Weights of a small transformer language model: MLP 640 tanh GELU.
Each number is 500 + 25 x the weight over its row's rms, rounded and kept within 0 to 999. Layers, rows and columns count from 0. Numbers have three digits each. The size before them is the row's rms in percent of the matrix's.

# layer 6 attention query, 160x160, rms 0.0499, rows 121-127, columns 0-159
089:529542520498476457536482482475535508470488516482459489442466519513496494480512502491537496475536510480512462535469488507500531513514460476543498517525534519524490494508453515507498448491468514490479522511445490507508520453497498486482472512522496501424474481524449511507503528513492528519476542434452474520504500538492502478490477555504526519511511553512490503518476486503486519490513538456511492519490475502483502502483540479512503483481494555515514484491472491496468504516470526
090:506472552517538495455474502463531489468511471512521436516494516511529527469532443549497521471515461515498511490531489469507481519493496536532482475601534519509539496513473520495539526520480483476501498493470512511516503502479497480519468501486511514487472452502480475515450494557506514502520491518528505533487451503479481541486494490454496499503514538489491443491505554488504482510518482469475514509471509496499535469530496498515505497529488475525514510485521517511504493509507482
089:515495498494511468567463502497503471524485496496514501493477552487484491530509497536511495472538522511517510473478502494494519529532502517564524529476480519570478517549487520502514464521509499492541502498498472499483565506515518503545540479558516482509508480487486475473489536492480549528502472491424508503514469510485523510500480517475540492519542524518501473519505493513493510519533533509469516468490484534458496470486506478521499498510520500518546496491445499528516468485456511
089:476471495539461534507544498534468496542499510497519507474474471477476453512521527503548463514480488529510479486447486530490506483503505494482467530407459467508507526486525501495514492436513493523535460550501516518504504514485526495509499496501478501543501501503540465443485516481513475533519506507518492475490520482497553502502494514491491521523529492494486531533515492496533445470504524468492530515520491511545464495510516525495503478497508486546472505491474555496510465501493496
074:511500531549483493529458524495455486525486523503486511512514519494480466485490521479494526496512515532517479493458507533540522516476490531489477512463482532490483561484497521522486477530483521514491515482508484514496561498517481483516496505473497508461531474462494491498503494459545534543514524484457483488505493503545464539571488522478497482483457507482495516508466462476538461487476496514508470478507478505456518460516532501490476538519513464500525538495474478448474520486497446
093:495464525509479485428503475474528538535486520475503473498482500524525475489471509512459517543523535494481515507483498514517446473495475516449490506512514490517524469504540493490513481499480514464455499503519507525503468497495498506476496514488544497533491567488555499541494494483479473531478493520566499549476478554467501511513495483523506470507526494524543465483479497488535489527490473514504487509490500483514534511481474525477500500489489482503456504579562511479516506512502507
087:513494445446511486548483500481465488553539521506514519478513507473499481537483528526529482494509476524502485498488468564478576502488487506562540493505490493462509491493451521489471497488512488540490502505471486479461511479469507475513540523500481530516515462479455448499475515463492504470518496501429544491502501472559519477506497551474528521521484482503483502516512507515500501495517508512495492480531483533480513500533489492517470494517536500540508518499458494486506517493479482
# layer 6 attention key, 160x160, rms 0.0519, rows 121-127, columns 0-159
089:505503529501504514469487517474444524514445551484526460477500469519473502490500518495473492496468503474539476472509498514527487484499485487502517454509521442512482541471512481521525468521472437494501489483514501464482506500478491488506488506503504547498528492511489521501513542485489489507457512514462459518465497477495462513502489509472459496450496516529491520534487478562511507495482562477477520511494543563508487518526517482507478476524484520475521514484479553465462521506542523
092:474490519526512479499461467516441480486431512502474496485483501448491425506478503518509511499483494464482507464512476486546488461510511504499517497482496496483451515543509487508523484547510517553478493494482490475487498485463489523487552454500489466522536500517483478504477486492464511481524492504449510523541507513518521541508486506506507470480503504504520454509494487560492527489517495519488490561503495497489510494514494528493467440479557525511504490517477484450504548501520522
092:525512486497523535475504519497492472538406486499557486449495484491497466531517499502500540474519519477484489504523479508528511499481464521440487435541526500511498502510490527502505498520462467500518505503517528454526501467504515514483510486512483520503496482491528480519557472463504493515513507438486501484519513474531504491513480492481431472485476506490498518515499498462481467470499497529476486555479494483543480492501491493486442468504482456466483548482500504510529525508497502
103:494489480477491513515505512500498499481536521533529499499508491530473539489505512485522510532549512473491503555486516464500531496500487518447503500497421513540506505476466501536496499483486503455487460503475504530500491527467505550473494536500505515485471521498476481530505479506545515514495441526513538471524500502527495457512488509463474511476488494441473524485513493436523472506520460500510464476492491482460467497473520521481504528514453515498522444462493534529486459492472485
081:463500429512501508527486486492576529525476479517496481520487509582489504518534493501501529510519479507477459500501534510500458504528495513518502481515492505508535495527497484491495487459468459506506505527516502506488485520487488515500473485505450504536489520471469501504521515454493481496498492465508456531480485475478478471492450553513509465432484488443491513506511502523451459488457511519521488466492505501471512512486545444472507517510480490450504480500486542514511487486500504
092:488526503475452484464488508519469518477500558480494503494535515506488511508517515545518511487476547470511501512481498493451508490488534469511513523488541508486511457468539515478483523537518545514467516513486502532496484521493507498518469517456488522470493537464499480520474532535544510517504481536450452524494477535526496528507482474501555522526487514527473482504505486480543475464487477467523477503535527521442535499463514531506519506503538514517503486467529446504475488477475483
089:505471517482493508505521483470530488500474488446520527500471438504493480486499474498463473506502527487488514506510461536546515481530502496476496483500498476524544512521566531517524522499481510536481491503470491471484470466525509498481488485506427542530486526523501497474508486519508523473528477457477509492543498487495461507536485502479493482500479444459528532526508478466470527502510511512478498497485489464559471528468473489529532508560508522489468547482504516502485459529520495
# layer 6 attention value, 160x160, rms 0.0484, rows 96-109, columns 0-159
112:489463505467520490521506537483512501483510496514534496479531518515490507476529508494547542470541460513467479493570511505482533487488534518552527454518508574499450479440505531476476489515504499484450492462512485523502508538502510497521530505498512521473519522493468465529520502542475527522482468514515491521454485491487501526472518481462507509480527532498476486491511530520480501466505486498505484498485544469471529508508492518530496526476484557511518451483479521539482482474499484
085:490472488509510481499482502525471533497490485503484491537507517506506506479450483523541546491497494511519507532455519485493472471519533566513506457501467499468512485475489487467531508498524504519505514463529514480490480478542480542487503535456526499489510464461485507520514486513474510542488467466494447479531533456506532517487454479492506498458500540471487444544496450470494509461497502479524467487482507514471469521510481487539492508494468522488553509468488500514468511463548512
114:517467519465530466497482520503483521494488492546488506521477524493493489473484509490511506526530484478457483455501509514521492495479531518528516542522509522473483477485515500507476515522517498460464493504489510501504528506534449482521478508466469521507501509524511457475509450503476494500492486525451486509458467561489475487439523522514492530528503542517457468475482539490492514475550476479520507524497508469520545458536537509496489564538466518492459450470511480518503490463494495
088:536470489486526547514500490470511529500472492461481505512475518484513499508506477475506545514464521482466480512500534508483494520515490519542515540475514508473457465485468492485481556526532485488469504510474489469530474502493497534539474502488544539492468536491473489522542543481480494531480555480490517472479542458541472529440487464550547522483501524511505471542467538503448504508536492486515496527516515502481471479482506509495526508488477515508531514512487521503501510477465519
105:494544506539456534497512499483522491548489489476477510492453492516491455521484515514471492560508512483506497481529515524475519488535464457466514529497508449507511528477508493480500500460506469498502521487539525536532511518498497490498514487523471526505516521487488547495509479425565524441517526487515498525525534494480481522536545535521474496509469481508535506468481467472460494537538517501483489524497504490547484463505517475481501520492488514517464546496515479497525489474496475
104:511522516493495466528474506501511521468502504534489501503494552478508525482491493476543548461494518485483503532505509515526544507473539538567477509541499550477464514455490521493486461540502522497497476542482504466479500518523497493553469505486528476505490499517511432532482489503512507517503511515491489522468473497479485511452499486453459520491484517469483479483515554508489493511478493494519475486459504508484526514517458534558514544473538524510499482474466513478477532482458495
086:517501493516541513525489509542493545544517483519500494463514518458480463482492511473521562476530515498508487479502528537482460488544531506509484531502512531482478503483493500522495534578494516517500481543509480501481538537514496533494506532473497468517495491485469475517503495564531524546475520502514479498444535446507496566505520513518523472483501488531518467496464526506501505453501505483522490479506537477483524501521482506536475486492490474498510483496546451497485483477492472
094:467475484483495484491523508488520512519520482535514486515542502502522529524471492470470469482513519504524485499520523514530499466510519568492550510505501479533501475491512495531513554472456466541540504496582509472501498488526519515486538519502501558472512488502521512512511489502519477504494455472550541496542477507481533511485475528542474462467529515495499518509528501524496489518545540505508480515501502471508495494518548467488476469549488482479482454499452502510513498513542523
092:493502468500456528520473530494517465540477492495523522519478470497505459542512487541506485527502536516527490471523488519522488483499490493430520441512500440518520462506499483491541534483497439494520531493517578498531500446493512477514536499488482528517536507509473532501524477525533528480503491501486478509516476509468508460539487543483454510528499495516499549510487507486519506509485465530518520480456530492494494475499520514485522459499466474498494483483499508478496477512553501
091:519491469528451533487486498476440487498522520480484486488516495507519508447493465481487520529561506516518530471470494495496481553498490476478522491477495490512504502459484486475520503514509466487488481484534498500535500465476506487504479499485517581489478482522481517502562462549520510495512483500486501535562523460496509515500453529488493515556463532526457493521529507483505528480489479479500523489501473532505486509476498538539512474503457498482458512477524531504462522461509515
089:493480488493509496523513523476511477519470484465494479481469499468527474554522500553484448472478468500499523467495528478485469496511497473484454495501478471514472527506466546482519519484482513505508492500478522475514514450514471509497472529495512556447476524490486538506501501438515463493533485492546512536553495489494487515529513550488501464491491455489492533525528490525503484518478495488466523516518477503531484472523484531501504491527451503439499481513462513486529533519449519
108:485501507462489489484485523455480463540473498538520493505519536515526518497516510520483485570482481454511470458530487488527466509539485492479526462468510450514527521435490491477499513519521453458489497504537524498517529465471495505491513540547502526451531507487519513518535468518524504472513484487504463465486500529470514510491498523497442500494484479527526517490479490509513557510518459501492508493496507477483512480521501515472450521546488473497465512482523473510478515464473524
091:463555499473480543496507506496475454518511503464491512494448509527507511519505495479519472538523522502542514480497499508538504520486500454470520468493484474515515559537515505494479522499518483467488515467496550480506515465506501488491476508489490516527531500520525510486497505505555498450516490480511501512526479519471479495473504495439473490458548458510497485462497456498533519570509472495485524569490519531516507474473477555507513529480514478488456498460501519512518480487491513
088:478472514505535497486503457483480531501511533565476506543530530524504514519495463483475451493484488513480487494513488512505524516494542488518482506492524479525495525491526499549487532444516482523493498476492447531470509507439527512478483465498475494524509499530465455507469484511482477499470488526513505475504460540446515492470502513454507518477492476511491482499537513531470443485517540475554483531492498495522471480511517509463484488495523473464489462518504532488540507537464488
# layer 6 attention output (transposed), 160x160, rms 0.103, rows 96-108, columns 0-159
110:505507481480520505543460506492503503516518477530500510512486480518520535502496468521498467499507505490488494510507475479503537512474489498607508485625552502505484519527510544521493477486541484471510485496474502489507587475476485484489470539506521476485483421487468494504510481517523498488477489504446520518496510509549499476501501522512503482494477513470491507484502496488524484476495509459490498476502493519488499483523507500529502514503481507497479488487441509500517489506468497
083:496520517493520483532473544467548483519530523553515487504482538478464515507548491528524452511513497491457498507467452469469575537473441455537531525544498505524511499501525521512490506487514502463459503517472518530512557529510481468521505530528475471497500479511494450510492514507476511478476501470453500505453489536514492477525493535513489493525479469479496490488496509515529511515502518505489505492499502496491505472486492473499479527518520532510486465475462499462548482509470487
103:486520484490493523510481507505523496509506493507517482496491473517536515491496438502484479479495513473495519521525507494467528507480498507546532472648573524492472534527488520505489480486532476504528494495487485495505566492466501510504496548487533498463498446483485495512475503517541504508486462503494536493517509494545497517476491486491505497462509529469532501484521501506508468480487519450496483469482492492489506493498525505505495502499461492486486506508438504487473465520473507
074:494540484520434474541468521499504480511515530526536564512521530471497519481483497486483486497504478496521477494492474484518550474517508489518475519510511507577565487467524513509492493511514521502481519475510530526467559482504494491492523528491467490492501462495512522523480509520465528509489488508479466571507474550495496476558528541480498489494499506462468484481487498467491519501496502484465478487477486547529489479507489518500506500515552539482480481469489516488474493477443507
115:490470493505516508474535459549465520468481503469488520486529492492491507491506526479470536515506509524526507487511497517519442468534541515426483504413461468479521478500502463506504510491488518543535472495516484481500410483477497510487492464492507500509517559490533520491500518492453479538534483509573504488527505502471523493502522465482507508500525484523498520524509495525501505500478500515506507493520497508512522531502496511453514471508523451506499499508560505525490510514510496
109:498498465490516495535473512503507500512501491534515522499491488510512509477523473519494474503506501475495496501513481489471554502485501508617523487601542506507480503523521545521486490495530487485511505473490495497498599486477503491483495539498507489471495398480460503491492503513501498512455472489440502518488500495569505492503499511501523486497497531478517507489501504502515487463508523470489502478483490498492500489513517493520497502518478507507492481500440498482509477508482495
074:506527476498508485513511518502488509487472499568549518510483501536514534516488482539494436515517485537473478524505437465479529487486454476529533515528488473514517510512504536498488495437535477511495524459490550477509508471517467478527486533510546540495512455492486505510496509514487510505522477451442499511509492536546504496511479519507478493512481502448463495516522472491538500493496502511503495468505470534517525483492528493515493498530477548537473484482477513494525475488446516
089:506506525510522508478489480480503470512544518462443489497507511501464475512518483522548519505485491490490528541476489513514504518484481451441503500525521505521523518478459468488502487507483520475474496514488494542530413545512511496514499499534470469475487561487543477484513496520511500510530539510521481459520502486433506492490489473502515512508484488529520452477473487496474531533502499507482528529502554508501474516481509494477499523471527520522507518458561546502529512480509471
101:515464525482519500415494472519491514477517480463470481500507498546486500518494503482497502496488491488492529507503529494525433518511508483432501496542489508487488492483483464476515509507476512504495475528519456494522398516502477521485501477507494480497515574515542503485509483483493490482522516532584535461531521499450493519475497466517499504510522479521514492505490498511484514511504504478509522526536501490525544503501471467484498508498498500519489543507556482528505535491513508
066:497497555482489517447490480527547494504459503460524505479515474532517491536518528467464453522469496540472527483530510492491451498490513515506503494559502503469455472495499486500529490518537496552494458546489473457476489493514495508495539498488514470499533496488537527487484478492474510498516506525525542464473479508495488489542514467491521500454525491513552503531482520516493491475522510448523467505487487496541524499519476445507503469499501460530535545524515468502501491499509523
083:520517511506496462468514464511512494491497497446492506487518519485468495491469513463505561499502507511510486495485475519522505493508510519418490517411454505516527472465495456475504501526469510521484520500513509529486410541509522497502525473503458496510496570508532500497495500495472524509515521510526455469515514500469499486515490493477499516511509493536479471519485493494492541517496477537511511550510504508507479537461484480474488485495551501514516518497560503512479511487546496
111:518477499501503536469475459517498529474518485481471478502488479528505508519456473474485475498509511521514527498520537463534465518488531505439488487609557496488468485514500489491505492486513495521513485512499467467524418494494483494504498501463515487493490524511517512479501477473504488513514472547579560481541521501491490514486501444497517503480514518491512496498499516506472460491480508441512494510521484504523528493514506482505522467499471490520472505503525515524493487547516485
105:513440511474487520440489481513506505486460487464505492499512473512531481484490508478486530503471502527507517460517533489511464497512526540511492484554530507473462448498493452501502492553487517536526469524502449482500439503461507529473538515452507473497518510495509522470513488476483493502478499544567524486485516463480494504487501451505531478510513520518527505510513531509484474472498526453506505493509459480521527510510516473501515468508489482541533530531542497518474530525529497